config.toml
n_kv_head = 8
norm_place = "pre"
norm_eps = 1e-05
rope_fraction = 1.0
qk_norm = true
init_std_up = 0.0199
beta1 = 0.9
lr_head = 0.00939
warmup_steps = 310
schedule = "wsd"
final_lr_fraction = 0.0
batch_tokens = [32768, 65536, 131072]
steps = 11849
Each number is 500 + 40 x the weight over its row's rms, rounded and kept within 0 to 999. Layers, rows and columns count from 0. Numbers have three digits each. The size before them is the row's rms in percent of the matrix's.

# layer 4 MLP up, 2048x512, rms 0.05, rows 1836-2047, columns 128-191
098:538516577495535490451446507425535455481549551488508549523500458527521430505490553501421479512532532469468478522470424507476483564503490526524533552520432523520498491546552406446486437505519483
106:478475490512482540489471539484512499400556435540535470519491499444459500485574465479477450524555530560461543532479409445464460487570517492481570541459485553504470515490500485499505485477523540
089:492625549489551476480506557491535508543568467418549478493406401552510470498554589481597400575510502519523525535542497476498515457491541544505504480566528556484463550474497493519508574442488510
089:469524499468544467510523454525518450505535611555535500491529482515486511520524514561575535442463457556469450459493462476451507570486512457491498592533591474470517489537565482514527451522545523
106:443537511517554527433482491535419456506555503468534434466498473534447504596431539501487481536521543461490538494444426492511474584498454505512492504495477471501500509531555484437494457526480485
087:533466582516557556523485512551529524494529585546460472559497494504457547472528546459462558495498529469478494487482520415503530518454543516453531474507506518529552437564487520528414463572523570
092:586509507545469511448552502556493495436539496505521546538450526546438445480496499523508540546506480547470540521505493459446463515487414489501513469530552512540496521491537595488526534587509553
102:551457531490548459541523566476551520468475548474504433520493481496468477478485527482469484529382485503531472513507473530446437478484464484547566547482513447532486476530486490460473430512499503
105:465494521505540524558480484460513499503580561478470495456460440554513515494470463545489546502453544438486557488547478479507525564512451463496562557515493425460554536507552588450441457537510473
106:485536489536512502585426531464487535506468550499513362490515472538468534488503548501515475520490476443511518503507541470495477530590509464513418442468515476512467549456463510505618515433528608
102:448470581570494477516445497512485535442498528586537517492507464457528551560488455494488433513457548442473500513471480512388516445575481536458508468440504523577420445474517550484520469534521485
093:525468512494511489511458565582475597447451536548497517475517552516472479525501523506566445576557566511472459468467458475536500507505501512498561391460483466525543519512537494511471516526473563
108:458507516497517495450488482530446538467550449470527478497402405518524501449574526490546509529438577475472535498487503505484507579533518463452484416469520486475527483467489493441580472507462428
101:481440575507494491597504465418496537488528588420518468503542516486494450483491463499473469548470594508452445503475504456512444538522495438459542498519515476471509524506491387490516499506567624
106:558507572473498471587534557509532576452507471496520493518453487567496509533576574543540556531546473569456529535428546502487478454498585482535516480476392521535514588547545448495446453459574482
100:489515503491529519370579488563491539470491499508539481547525497538455563496541547518487525544482541497500510490529584474512520502571526508522550471492476521573470537419492467521504536468526475
099:483486541439517524520471500511418477489484511475503484551480525500437512477546433522450420549432520505468473470570487498476510585502491493454542514428491504470508481433502517564442480539461487
087:444460509480435476466474505489494529461511505523512490471468535535454516545445487487477507478499515495432524538442430432496527488458550532522508480513499484546431408449501516472470552551512565
107:480389456418555483527513522499468542596499453528467527504439638543543536518490487466447487548480544557451507550459531499482477511545551463487541494497437447461528473480521511433472463512537492
115:552470536559505429470510492485513522522548486443524485506538508501433497515560524490539521537481486585502498486406481539507499489491538478477496541566587494453471647490492448525473499529461554
077:569471474512491450489536454480521541531514479439522548465453477513536515488482440515539437492527464446453449524475512523494521525498501480515488504485464499509512474395484437485539553514555512
104:541484497468486517510473547452572515536527510471476477503485408494541486549489543463492478540516501586538502547451496469569479498469486497545518513484473498539422507572505485486401490587468475
091:455577507510465470395513467497463515554505545488562429628514428522536544547501548499536522536473494508471440529478522535475511475525475515553567492542440562579525479540464638525439476550487466
094:478473498576466523460465427515567539505474521487524457499454519489569521512479551515430526439512535471507530557570474503502555550529514487498478488561508470547499500445419491469562503492489504
084:490527502515472456540508549516552514475518537505519453493525474557537498548398498519472472495518581463511520537469472532462539515458475499528528504466510493426448535511532533555469557563486544
109:512472480475461552547499554503454529483571565561451487381440516545540599506493507524544431520507493445488578400452472472434485459453506492539532472576546448468485513582513533538535449566510487
102:476531492483480461581473520486542468488515484476458510476472473609436505480541532483561527414492520560526499508535494519446419473534561550516481472479443516484514523520510565521581476466489453
103:458497501451489558423517492509519469535526566489490518469470475442452494467500505402496510509411523505538577535557467405411500577505458497524475547504518502546508529510468582506470524475469476
096:437462484430540467575474538524510497549496459520515537474470477489504547524569515481525471500497517490436515492513532481496395493518503448534453497437479512423471537521502489499516482508569495
100:498516505517496548505491497464495547574536495491606528462489543482524481520515551471469497565502558466510560561497453500498508530469544515537569478523505501541514519456509540575501443500496433
091:496487492433496422500503520457524439508574580510558521482510511494479512554495513469496504555483494497449415484491502428416491524561446461540489513488526516429444535482456456597492468522514467
095:477505512503496424446465497523528497449494549526516570518489474578534516525482456534470468413505532471506379546486488453431496516461526467526505553471482570448479564432587527433469451491511498
095:438484547549439528503536470468544434492517519523462467487461492552422578594452512494576500449514516505448528470510581508442466521502535440465508445520431488555457555547415529479487497489542512
112:517400459487483502549495499478524547487490492498520555416500523448540557503542484486476528508521488521445495543543569477377485539525586481526552490482480506467494518492574522375534481474507540
098:497580514496569499453522536516549490575530508529494510525560426504514543578536568472525505497503470581491541503477461581483534520471497545529523538506386481519483590491484570542453418510538473
088:475545572474514478485481507411518540451518505511547492524508449455448517435434480487500581498513518424528455489564567551464539539476480452512504498403505473493445603501547497475424515477562425
103:504571506461519483451490499464514514477503521561509532541513534457465516498508535498517525509496479507430452440512480419390494492509518474498497521480486526501450607519529496464457515513507465
087:525494482499521568434509494541555482533487481489548544424473553513499473527437538558520449469522502569557496483514492449523531527434559427482436511457481529558451453531471514412557537482566534
100:416589519505525481498487502452522565537515453502531480489534471557504508523542546514484434503487559478526525516543480483448469494491487488517552466519374503529437493523487471503558472526510446
099:523487456498465453495483510493483524524501496425488547501505513531527489453435486494493512528478509573562495514562410528528543524482512501464568507492541588502475544453542528479537551543468555
105:486499551561578565446525565538556530538498536464536459508467469505531541523528556464492524501451541575490534506538494470556513471455462506519537478579504536578586568505479507523482519512530507
095:491505515486526425527538602516497484452526558493516509479458486492495443520504586546505426500431490565463481552490488557511475482487530501475434553535429477566478490514533475486446443438547442
099:533473473475566534566403522504536514548507533516470465472505475514465506510451512532540530480485545503515457459483474471464522546475510550457538477521466557537566503470474516541504448544510484
085:527458539501457565425472476516584477535477457596521535492465503490508404527502495524492531586493532511495530471536567491560526497479466460570485485483509467513526484534492426471515474494501479
098:437547535516560510471474519491437553489487406545427599492487489475512494526511577474437463454473528444524554614444532475478471485510447502545469562494496565500434533482533532487460467495541543
099:466511553485414567531534564534590522535494515551505458481497527495520524496510537488457588483462420516530528487453508475507524572543481496508575396534493447484505521524513511534410580465485514
097:513470533511510502532483501504495489482504440541534495548447533443511488481478477552520455546536518505467508507491553447514535496518569510557567525543395497500470522564478517510429482554495498
098:499480480443492506457496458612549587550524467472543512560508437472584457500545545527486489542438537530515424476480448489516524546477481519478562539553526543507491517441507582539484488550535428
089:481508430527518516483447571419490619468566507533562498460459528535484440516542434535442496493559542475488479555443467534549448492579510465533474534467479496497469585535563490463452476439573518
095:547458531450488440529598526482531431551485526475507496532502454395443418566532621496535474501503503536424490462473481513507511458548467489500413473572493525591443577485560470538509485440486460
100:542547506453429532584501484501632512478446515478526476543495493506532491525498539494499526487471558575490503560534532490448465556565485462551531534528462491472505547510510489469541472471517535
106:557522588487531496552531575479613507475477509504462553443478503497518508544595574563548469504527472504475510510431485441514471487460535503514599528549511466531491526542497493468511494563503459
088:501508567492419534606484451411536448525476545473466441508510476462458453497476533451572539501529511525419542495483447452479435565564486500520487523514529490419455504525494466415553479409569606
096:476440509497492472532403648499528482517499538521498534480456537504484500521511531553516411539549534512529465491490524489486501462478551498482536479514480478502491488496482506544477513481482528
106:442505538522487539542484559519472435562506463460517461433463513436415492478477500497553529530559521460465441473479510525481516521586492522472505489525453513579468567457495526500492505477378508
103:474466490504559453543410567408432537553470530432543525506487538544413452517498522533509446545429492496423387541550464493487518599538480495469514467479437553446525533535475451519474526536477512
118:484447494519539538535481517565550493447479513421482415485525539542517451483482414507510545494562548565480468544456473433479490523495474517503480447505431465427451502533530439543476458462497507
108:445501533476470511462518507438484514466505556447565529496394492499423455476528501528538446557573540500448488543443528479447399569543490528433511494486489535440483521509490479521571490497540581
099:514490500498446531515468474507490496492522489514532521444491542558472469488528424580539443460599554495457529583471445444480537561445463494494577464491539512507463526439485518442417564429538451
101:487501502539439488463483530460455563566509462504504486544531481418556508549489468471461450514500501488445534633514470472450518493509463535476520461503567492512504491455505486495455544393440497
106:467450566511468435538457479540501513608523495454465556494408485559504455446491484501497472498482494515501505466557491500497473545478526452475489557545460513561498484493504455518491498494483481
094:484547587489416456624498524476444477573584492522524383467420507519457482509557524475447510519473494519488535521447485454444471493473433528509552486518410542466480523483523466559461504468498453
086:493559459487489564485473541478567500493522469512524537458507554501538500560442465493477611519519498465460571498480428484498482533379503526528477484563531525493445497539472486509491483524476607
090:494524556472481462487411508441550599462518494521532566521436488510479482513544488548515512502531515489480528543480562471444521516474515483487580481524528538525477507527500417536447476467480488
088:553449549540581447465495520536464497460449567497514498465526484441503533528524496485476512493508539504531485460552469452536442547481441447488485562559500527452495534523483451519475484500489491
095:498439447539596488456425609481529521468538539538520479554466528465503492548549590513447445536526511525498507565475479479516442533534501564571576550502463517515481534534485566426463477453447531
117:529467536534509446485522556508400518485496522473570516492496578485521529519565488524432484432511576484405503528578522477461432476400476392495492529464536538501473538562485517461432489464531463
104:499459529545556430416466554470554537462523457572569515442491506486487501568465482508518509502503449438472561554449409443495493532511506508544506474496478522453539553508534576446497464585511520
092:506477513479512515537424505477528481506496483488558505551510507506475466505430516490449456516531510582565501587501440495608450568457518532536533484543466473492472534529588489459439462535536495
109:484578526663495462548444527512607505514436469481506452504495452459500540566501563508470516480581521541576406547508433451520497578525454468515484505524340491509492529467518440499518456553506523
106:526573486438486486558459477470517484522480561491518417442496479520595452509533560480412416549501548544494523514564556440435533452553456471505502486508418565470513478444505536350540497489487479
107:478520569503506503474471450521529536576493449475538457548450477482521503512568455494494526516442452484470545481494470499536501526444504471490510479464447530494472479492505458494463552567551477
103:473509568523505661522522488595446465492466534521538502515499485495492504580458496498499460538455506550459463459545528480474570519483515529486504450483508548513532555503477554508529482550487479
099:482589506430505606487458539490576492532479541556540437516515507538438496532568448527479550490456524504513483528537554474457520435500516483502489490486483551589479529455478458487535501426581509
095:564534517523537531497572532607448379425533510517436559478540562485525445557516504541549453579520526519477556540557558538459539470507512507489542488528504462566519555502598538507473436459406489
097:430474559489468499496424483462441519520481521594501429529503497510502438569542480474418542508527523537486442562516440472501498528551485470437449450466447425524473586434546466452460469537524517
086:512473618524485495543466483467446541526518507467533460447470494525471518502555546498496460536542494447463496566475551507486519576484596537489522427490484493442494505455506510470477495513492539
104:480551496471491388504455489447550545475488492533508465494473493427486542610498563498555517476455543594455467504442514481483472543558511524563463518529434501558500538500529524460504500452519528
110:500509538462495508501531559590551501571534434468514448452460506515506520481438534483448510491559520537502551463504524501532520485507566480524534475525514527441441538463447426442487522581413516
095:491610493459512496525495522470464547513518538483546482484465448469371560511497443523568542496475518491554487461487531524514522504509521467530550566514467472480439497459456516502478538543516533
093:437539547487505510526504520391499478511541569477627463476483442518506494448540489447520516540434493468550490433485479538540487542471502460512476522529553542543433556459486542474572553481557502
100:470513529553468479455445558508463579488479579561483445435486464578525494512488506537485523532463564495484491508544463455481439493461442572546578392518525526549513501492501519489546472590482496
093:451462476485429580504435547468468509449550478493518550474448468464507409516503605456491470565456520561513549542495488467483481502527525488517486508492497508502475494470483475468481495472489514
090:472503506526493509436459536533458514507477390471501520470513517494496498509478492466566485559506565529428526528523504522489492540544504493496417558477544484463500585384473457482488527495542504
108:440485434467534485457467490481503568514455519575471456466555487529530545560524531498521526545465522511513532438488522475527484458498481541522477436451538466537493563519571484507477504509483514
097:490544516484511541518473508473544617572491475525454512532506543478618530532485445530486529479463516450480491570520504475412525549439535495472556552497441533537492498546475490505445488538481519
099:463552521491433489515438472504506516429516449521517537548446498507488496463481468523541455503474513518495486495462453522589480561533443547560578569517500513500526532438543535535512505473556421
086:527455463493520510474533457507502570440511427565498546524491486551503556477522513558498587484496478520544547572521470471541523505511535488558431506536455508486518495539490542438438554475470465
099:491540582582530555524465563538452517437520444519612523475508439512494521573580520481506486496486520499456504524495495500469499505495560500526527476493557436472452565512518585438509515461520575
102:492456541481478486507481531504523480508572543565486507458538452492540542507476492475497464488494479463511491454449539432520444439442487502465553556529422483507515472540501567438466439530536486
097:565433525441430477579524474488561453489555498547580513467463445527503418503550486494571510517480520518374429527533561505466482533443504478477459495429515506498468592532510485501544543514561517
096:462506543524472564510466429485535513510501505483483493471525550538561404520521523548496468559454518486526519534509559501439492511504516486494571456527519535547488599492510547557496510499523493
112:499521561529549467502479427522495523404573470523536390493480496509512522535512470533415517509506528568448423525483491445446455525494485516572471463542488454500444508566548511491492494562478458
089:497511543503480531468477538563462547452550593455588458532482513526487492466528617485503512536489538538446438526553461486511529482452465534480597500485445469570523495487542488477523489500575471
107:522506482369414454504505546491542475529535515477501528477462489419429504507500527463467444557525580512520463511513504520487485570519505534497488479492515558522512436443508575498501521419526626
102:407501510444464546548506545582533535510608484511479493497487478502522575520540581465510529529477563467453536472508482477514494434496512537512517464502520467543471510488568492520485560555465483
103:556511537514481530496489532473469420481533549489560507492457478517408496560562474545505457479471458463465570516614516497488494569457432505462481544510592547459525484492506537502453390500491509
113:495605501513408524508494525506588511447536519518528486451531493514512517470514504504563557589467530520506478479506517489534488505548511515496486541514487462512449514513527468494495623443483533
093:474522426531497537465465413540551504496528476544474502484548472555561522500544553534459531496462532490492552526572491464498528560470548452522513499463474541517545508497533508391537512534498532
110:474502479526562494406431574514482520512561471529506454471574532454464452554539533465525535478471531577601493480479452461529511456450475526528464500535431509574528505557502521503476554431509499
096:464471495507498508520517474546521433467505474548480485474510463418498453483519509412493467543387522497425522520508502453499510522404578502500457499565486484563528554456501543482527512466557508
108:517515489423499551497450499494498469501547498454531501555406490536469456539581465490532471544452531507475476586506446456513506517437488482507506535508550401519460608454528464519440523478445478
096:492531476420465527457497553481477523530569438490462448499480558513415492542492486468495448498511510472457543430470465530455501430498479497482414449551550389438502504416535496559538537404479482
114:514510474480508578524431487466462544470529476469539422431410563437493516549499536510495489500451468414499473500490485477433515517504580508550495481472475499519477541488498495431523473542578497
097:518497507523510546525541529573512495484548459540587508521482564486488407505451495551416492499461590569465519455542558488528539496460505501517461472511495537565492462495476552495496509487569466
101:430499495422501634505427558556503556509509481494516456532512540454488469454446443479500485572509561516493605518486502515536420485529459500480572510543512453549468539463594519543489432492521445
105:506494494370457516379487447513606522481524480444544483482528519527497489456553540455478497515438547516435490504528532529537492492568497438534509489503504520431428492441536443492503538505473484
101:468567509476552506537499489517411468507539497546488443474460467423501474575471561511465492535544508567424490566512514478516528537579535479534518500515509532616504489488519515480509479411531480
100:512480459489494498551419523517470481452480505462517433562532467394494400572533483400510467539470518472516489549499476375422520510403518544522579551555383473559484513485511505489465545535501487
091:537548464419471410510504487553532473533574572521543424472507511542439509518597520470541580533535441408411456514517397507429486484544579531567459496461467490475476518538495497544497513441546529
102:526573518447503463454458424445495544472544469499556478484564569533442573523485503482512568499455494488571469519457418504547489473481564545520511440516432489534431505488440540560467524488528527
108:505423466462457516484500460525567482491495512502570509473479486483482512469486461513465464506534546455432503520517521411504467601409557469504523492543444590471446526557458465503461515559448514
115:453479541454510551460484480486499537482464543429515494492485477568503521474488467489550512546462480480465449432478555500462419516542515480437471438424482515515432476438508546462607485493552492
093:533581502530502551561457520517518524497564433466555460469485507537543511507493448542529514521454485548418447573475502523514506517522519520510517512472528515496468503461472561544477537540510521
093:457483489489451547502496499481567532496510478501478491554516458513536523546497502458450563545549558517488456522562490442479474494460537590515566431528490460535453559426523492444471524427562509
105:455543437469552490596431493470448481531476446467528439478493512529507481581527551425468503542447445527493473574525530469452518527452492483499546514505474497514525482548474478449547475522501479
099:499584494473422518540468473527520505483537519499538512489462474477460401514472462588486524468472516476520558502506489485476506518551514466467506467517520492509422477551524500468552430589472524
112:475508515523503532509427484551559528489485510506489390475472389480544495492472495492582432494435522498492509430481535433474642502505557508532439453538422523503528554536581556489496479527487586
092:544525494496507509534459507551530566471511515540493528441487467446549412463482486551460486500506530457518525470557441488482510488499436535526491554524509473469515466462537477431491494526474519
099:493501509521545508459466475513484517625487492479559420525437479516525439469551587466471475507440514500489536478448422440499565475516550562528477505613548541545504495422462508497446482543489441
102:497511498487485544528515532473538541445561543500569510545539474504512447507566415514469431494456486381508489515523469486507485646463482494491531460449538454511531557521534546501439554539485548
102:478532506434550460544516474529480546514496492426560518428500527507489515527530499559600540472484513500523513551487482489566493512463433460423434441546441458508492504481529481540576510464585511
111:442522539453507512474439485486490535539540476540513499443500499483571511565504510466471416561500546514467534583439506520473489441420513467503537506495524465568461542495533490466513515515455528
112:455535541483492485539492476439497544462540534486569444523395513522476500469540525556516465503509566487409446577542431477502478518520479463557516531558501432469443512506552427467467457502517545
096:428494505522410548468443533512505569502507409545528474441559492559496492527565509472480477480477560470546464569531502467439447535543482437507494480495540496528491534522506419470576518463445516
094:527569523486475480516538559491472522535552540516541461554492537576453527531536484565489534456430519486466506463443499539427418470411542457487485481524535531419491523575533520525502508481534587
117:422477490442532490502471523489493472532531563461538485535434516483414458469486496475568491482512471464471484493535566556480420534502507444495484531505501489490430527540536481492478467462489506
096:485484453405480521485481439421502515532516457547546538439441494548494454460539492531558492455452537490467551494482524495556487486545550463465575543543632488496511500435572489500503532388566481
103:472530535491610485469488470454534574508550536569528464443456469462596605495404494504499529523515537573502525522545529511504497482548501524509543499571492517579559476508483469477568489562451437
095:372567530540515461424483521489547491529503481494489482477484561509552539513507512508386522497490503547543480543452505468563463554508544516475418513443539543484457506456515529537448460495456490
100:530436524516555456506542475459540531449543531507480483475524526489495414483512482486559496530506565505506581521479498513513476501526479514508499487465543488487475588457458469585468459509525453
094:538481445461517521465439513566537537460511534436500447522495524474577439557514601479488545537476526523516576617547512519463548581536480488526531436524387581549526538522508458455498486547539527
098:499474531417457485468502534538486531444469434515532517481538591529581485536502541528475510451474496451475509537510500468409478496423502503467542541501558508497498503477516528480528486502590535
104:478448399475424516498454498551569465531485490525530510478512471475490490504535474530466480623473561569525504494551442516457478591504529527556533595532524527402569479571538451512530516464478454
109:496507465565509546462470528449582492498483442491517459473472561543473515536480527531520476490512492456425552505481571477570489505441557481516466467497454461518463513519449488575408526510530490
094:532485537470441468505457494460564491519520465537521490472487463612540349510510481448526487468560564430539486590505532485481538552484408541542516468464414549569443538524543507509466480474517522
089:499464522472430499432448550492503442474516531515525510404535532544474529477525532465493463523503562507503417466565400475500479539476492445545503503514457516542435506479583436443515516529510545
099:452463524487543518539396557447515480527488573506552501475454464459485575506482501455445407506444516481529539479491480438482519474471559490437542560476496495503436508517515580446527528562513508
096:446485499473512496489511503474526478504493548607467538412505466479456565597458602512496483487480510500444534512456477454458492513537475484503447455488506547541526491529493544504509507507541454
089:468516517471496499534485419519435520501404478459506453516502487423558510555534517455371608506442444520509511534502501459547553529520536489508421477560509481500543534462543483544509481514477579
087:517571478506490476581475535447469435569520544532480566453479490514422550453518508548501524514489502518452523474429494454484509495509504464510610486502450507425506515476500441530512516428494483
103:534515512555613492544463560530498502536522501475519518450519464521501510487591493491506473565571500452502509541539497481522497543474508510553534517531404433591469522470505469430478557511495466
099:459534498505518469542478469471505471512499513507460499535498567515442509458619551487514477537572494498494518562513520449420442570504463449530543471484521491492513483603475479445477485516521501
111:492551554446503498543525575612535518362537505492534502513416474479516545511551535541526515517445565479354459532558536524431485504540520566493441480472500494532484457507537480516571501485494480
106:486492513460557500438471552533505489468516473473527464507468503540455486530484519584563484452531536587484522500515467472505491500441495477572529594601509511468555524541504402453534552562511515
107:480561485497469531576438497475483570516574471582545474494494544459523468487526492469553486455469530574487583504453486489572558524472566490469534527551452490556469523461561470486541521474520531
109:473487473553478480458396432503616488521510480481477478522492425440474509496498519436511495512466555499471521524530526469462486494482472501515450501546445561530510509480472519509448423430515475
074:451524458447489479534544534505520451539504537436499451377475526523478567483460524466509479497487515525502551445525452444498495539551406507460506475469546545578552498498472497448503476506474444
099:452570545506526505517480530534471524466537519468536516534490453486474598508523492408491571486527549485528466485528514547521493508520468508452581482542478517553480511478592496510529436534515546
112:510494511476527474515473570413487528552501463440556485426449443562499492506497505493542500504477509480449578546512519537510539552596469532493476435531533471443502555483483544485514510505476557
102:488533475498484551507435538503484522451485567532485475522527512469541520428552560480446551503435464517539453481520530533512431498570543447522504490543470450546468517436495539462454496512507470
101:479507522498515546518476580513498502512564462403451553480478476524544546529485448450463509486460506470543475559429440537463453515541492499506593562455498484529452487506526521549447534502467485
105:500545428483476540473503570505484520415580531529512510487490454429492459471575582511555523526475501484526535513444489449451463519449594456454498464525519506436510576465521581447512544488481541
102:469529491440576559509436557420511546556606427529466539514438460556521550563469543517557466500426526482474477539462435426494474427522510509573477521565520543509457558531523463440466486481588491
111:517522407488530467479471552452461531482502512451488474519467474496507474458477507481550520536410547485494493476538370522428536507539476541508528546548475509467482477517511504478420457563510502
081:533470425503580486470444506538560507489511477499486569509479534441488410479530460531463454540470504586485599446546522504538550502372526496533469486521494556549499543475499522515515444477448376
108:498473487468522512510507494489526484498511570418470447446488493502491499528512514502491506557522452493511449507596534577528462464500485457467502509487434481538488531553517467471534476565519492
095:441498468465486493548441527482468533499548556514557431470390549537502564487460464482514511527466564474555496536448450497501484531543508486521483594496576530459446462495490427496579512458475523
118:521477546465442509581508475483594459507582549519533539474485481537451484481526434454544535518539557492544454429466464432521495560484458487448566538588521536501472576483542457555494535467447505
087:434554480411451510521463499475542419573507496490541512488478495550486560569469505414484495537526469479485458558517467445460515564492476531517521477508502509456425470574495507454487525517570514
112:508541461516527544535469504489534583439534558534527447465490559533476478453458478500525540522465558562501433510508431406560520503508524467517683522588471508515465544484541492469540518491473465
089:533530441550483500524504481487484512557574526485478436537523472530467456537510491520535445476480453516524532441473517556476447509439509454484494493502512452429452509487509536527546440509465480
093:501583508497469508437493568529522502533480515555502513570564513500503464528450607537509488467529535520513530558536490525398519520484501438561417489563512605488493559501495447507489550511474523
094:450563514494574544415485434491454522407462488484484485513479492444434581515524498476418503464480496518443532553539516466486454506477484461532520495511536492549486520526552504446436543481538511
102:464447531497486555464566514457552536518538564492471601515511420476543477505528487457557457471500502518415449508503469502494495451447484464511461551522509520519514527486521558509465525480457437
104:543510464433505457547412539467467546519511544634534524496493491475499455455587440544420511540461520500501483445467507537521422508462509477456528522477515454438483486446575443506520435491555460
101:491446520446452503554426500428500510464483585541513449479484452501561522518577523476410559550553566526445450568554487475424493535492523534541486452436529484448484609430553480460440536491523527
093:439486525524480493535472499482498549548531491601457421479574515465493544525506539480418527490426563453511455518508486462480489487481460464517501503440442491496556529554470446531457457563548456
109:473529462423520630506501512519627512479519521548477511517497466473494588515448525496553480484457485542452471515522489456509447557487475470517581488528464479548464604585545543498491496578444509
088:459547475581557491469484499462526512487491457537466458466535484547520423532503461533530458560474528506483553520535512490524469570496483524437529497567456540402480521542483458552552511568446464
094:469500584481475533433452544475429482484470550525508490496556595512489496512560587498457472496479510520449569499484376486487537485497467454527510548453545498481474442496493450504476518510407488
111:519540526434505503500454498524416490584540523478472464530437485493502474525602528511501572464528524444488541455525463454426509473443523540520499500516517545563547514560482441433481469490543471
101:495433517448532453425459474506524563441499515537542437539491442483513520468500502563496454551496512468461530530491444460484463493454468478498501473560569458513513439559491488505528463581479517
087:477531491542548463491416554476536464465514457565518484558507624503562444569459503523472422588451480492526503549486448527447509460436500569499454483513493442606550553460494565496423440486528484
098:515533548466521473493491468465521461463471472560518496562434481538489447530491525513488506461541520526452426473446481518461578542465511451522554425522504549546487511457546524495551458531533491
101:477534508487442425486455453516455471498506557466478498526514511530508489517497570424505506493514516535489499566469487478507492536496472483547543482496498476523496504446548509483461513439540553
106:533553500466443460576462393459584542553530460475538494420458483578464486532595509520484570499505506469514574522509455492504476517516493503544478464536485510457474535505532453521541478446537453
084:501522541616467524508485415395500535539453429484473447519493506508508537547472493532529570518456501507477498452559481491495474536559577434506564511483458427430451487531465537521522474534506457
119:495523569540486517495514503526470465538506551480471596549471473494498545526494459479438432546434420533451513433556496452509579572479502497538521470505419489433457527526497495512502428583450521
124:486552507480486507513513508424529496557519542554445493609519483493501491518479534443501522499484515553538452470463497489431584460500501518496579429493493517535530516507499580577517471549484455
110:504548494531515598500473472513485480525538503539569501503505559490534520500470389526473487517545584475457517520518504488469484478502549468473560540530508501581475514485467483495539471513420463
101:462512472485558489535510504495456552495544508514556475514481543406455480550521518447442488459498539481528523526554533425538488508471488529526504509477492488490475531491496484416509468528573441
087:555528522479548492443470530437439455453504520504510521527502506506508457540430476516535525458484556545515542484537446509503450518514489529454485544517518430473464483476578507458447522499513519
099:458520487496533582498426522554525499542482490471504464438508525516536446537484486541516497510519547519447503589539511464460504557480433533466520432521495497523519525416518585466412510494500494
112:506555530533494488463434481494514531481505510478473415598478465522535457481501497528570479514472528459458485420528425468460474487448416495470463488543530534517513548539520453529499421535480454
092:465464409536504541548474462533534435538597554506461573470437465500512500525583512541534433495463461528545548463434495470537467523494513509469553519555464484489486506515528579445483380556485453
106:435533477468458501483498477482475547503481455538533460547509530562461515523504498450456410518452478506510440569527431433433475551485542452504516393452490500527471575501511477438506491508538599
107:442482485508517539491518507544585545522542476476492477508415389546457487592501493452547486620472575525450473564496529482537492482497513537539419455481537531562568518519570517489513534485474467
081:443492474487496521528435524526494545458501424497504468516525547538458558495565441520447501574553479517616491550450485503604447557527498495517543482473531461465497487536566500514459546446521460
097:466523508507497545522504486565608539517545502501446523454445482521494469476554538530514508530527524511492550536527535471474505514579486446556517491431548502508455479461561490463557579503469516
107:499522459472512525598525467489568536603503557513514493489514500566544549488494507454525479467451519487573537449507533458531499513509519441550536547545448494470469517527494465524485546569487513
095:465512415383512638474487516507524506528495522559441492521581510481555502554472599484465482480469464471522497504499477468460543521449478491506522524468592568529506501546458558559530484461507522
112:441573549532466513512531508510513517506515535444523475554429543538537524476515509476423550524474576546556486542544487503447495538573502480509479508505489498483395439550530446554575541455499533
105:505521510505470529547527483476507538517586509539468554503415509520387513469560519545555487479422558544450493434509496487483457546457508426450492563530397506481533550478491514443527546601556486
113:522567554462501591414562534478546503563493509498532548538410497487484497505517492490464467538532425540455535501522490496501528571538493436505532484496534527538538480481545472518460504466456525
102:562504476488438474598463543499467507505496508485554409484492512474472423566573495452470536511446548561463508520615506483455541598479493453517420530481514502503605480496518492533491522550518496
113:450520579501454550466450503482442537454542562513493507471479573506486516481508464512584507517539559503396528529513499516434457519541479471541525529517486532492504584443512576466477506530473513
101:521511494453402438511484470476555489478506492476497468476547463577425499514474546411530491542435554527491417487520524472462475584570558478505496482469501461480523516471536523488506492544491491
100:501535560456504505455511533545488485487494502506550502541481467516533503557498557521457476513443445493482515478515456485440596539462446458511512497473459500514494519528485476494480520528452493
103:495554487470530550482518448520448469562557469400541479490464427476461493470513501460548545518559453491507465531536438523532488466526511464505464595559487566513464557480525383519508508498481528
099:489471544482524475494536530477510501525559479496519514446518458510469546518556482542528550490489534414575508507499446483510476555466517472520464503515524569494501485496503457443528551490540535
087:470542482430410524496449434501578528437533470564510527532463470499501443486532535528565504468442508525468470536494489521548489626489483517532617595544471462509481556459499493528439535495521501
093:518457463429471522426495468518445527496571517408476541504526471541486482448543453470469454543500488434482466534510499436437470506468511464449459564522553530492499461500498459551486628519560515
098:446544543515499517446436474520555507489527527511478459533504496473490491525500507539443511498500447525530454478480511482570570508515564521509500514525540526560465538581531536540499522499527482
110:501532520421539465464501488475502552441513538537553495479464483463539476503511485506554516527506519543428496531560502488515521447499585475492495543468465556620441506541508618448483440494479475
101:501557541451524502544453512482466492590542491488444530510488478563456497486522460470469461473534534496474533463505522491439499470464388524543520509519517549497467483503522518470426441505548471
095:526497478470507523540459511537549503509463424468537554504501445453541446549557496414465532559440499616473575495476487511564492534479540494516559586580541558575498533456588489543484491481551466
086:469622516454438562600448465449456503518488525465528412509460508566471541487489474481521459517496515511512455544460523472422516491572546486495526494462494453441453500512517495521480506487518526
078:488493545537448503547507489524549547528529493530517480440462520432453474451418459497523514510515569557515501500531480501534475495486485481511509474491552469543455565456518507523449561472502477
103:492463545420458533404450465541555502533495533565511487455498554473486419463567530473508564509523468547406541504524458487456557469437437411491542464524452485478462540465558538490486610563490559
118:554543545494566489492480476505500455480518537453481464514514459527551506537476624489512537554480451527533575507510433486509449535462533526470516496486522407451524492469502466536436436537531508
112:414459533506485491574476474451532663479433480612526465449512536510466527510513539410501505510464504542534460502474517476490486523491545505585554422464538498480472533479514528445531487540478523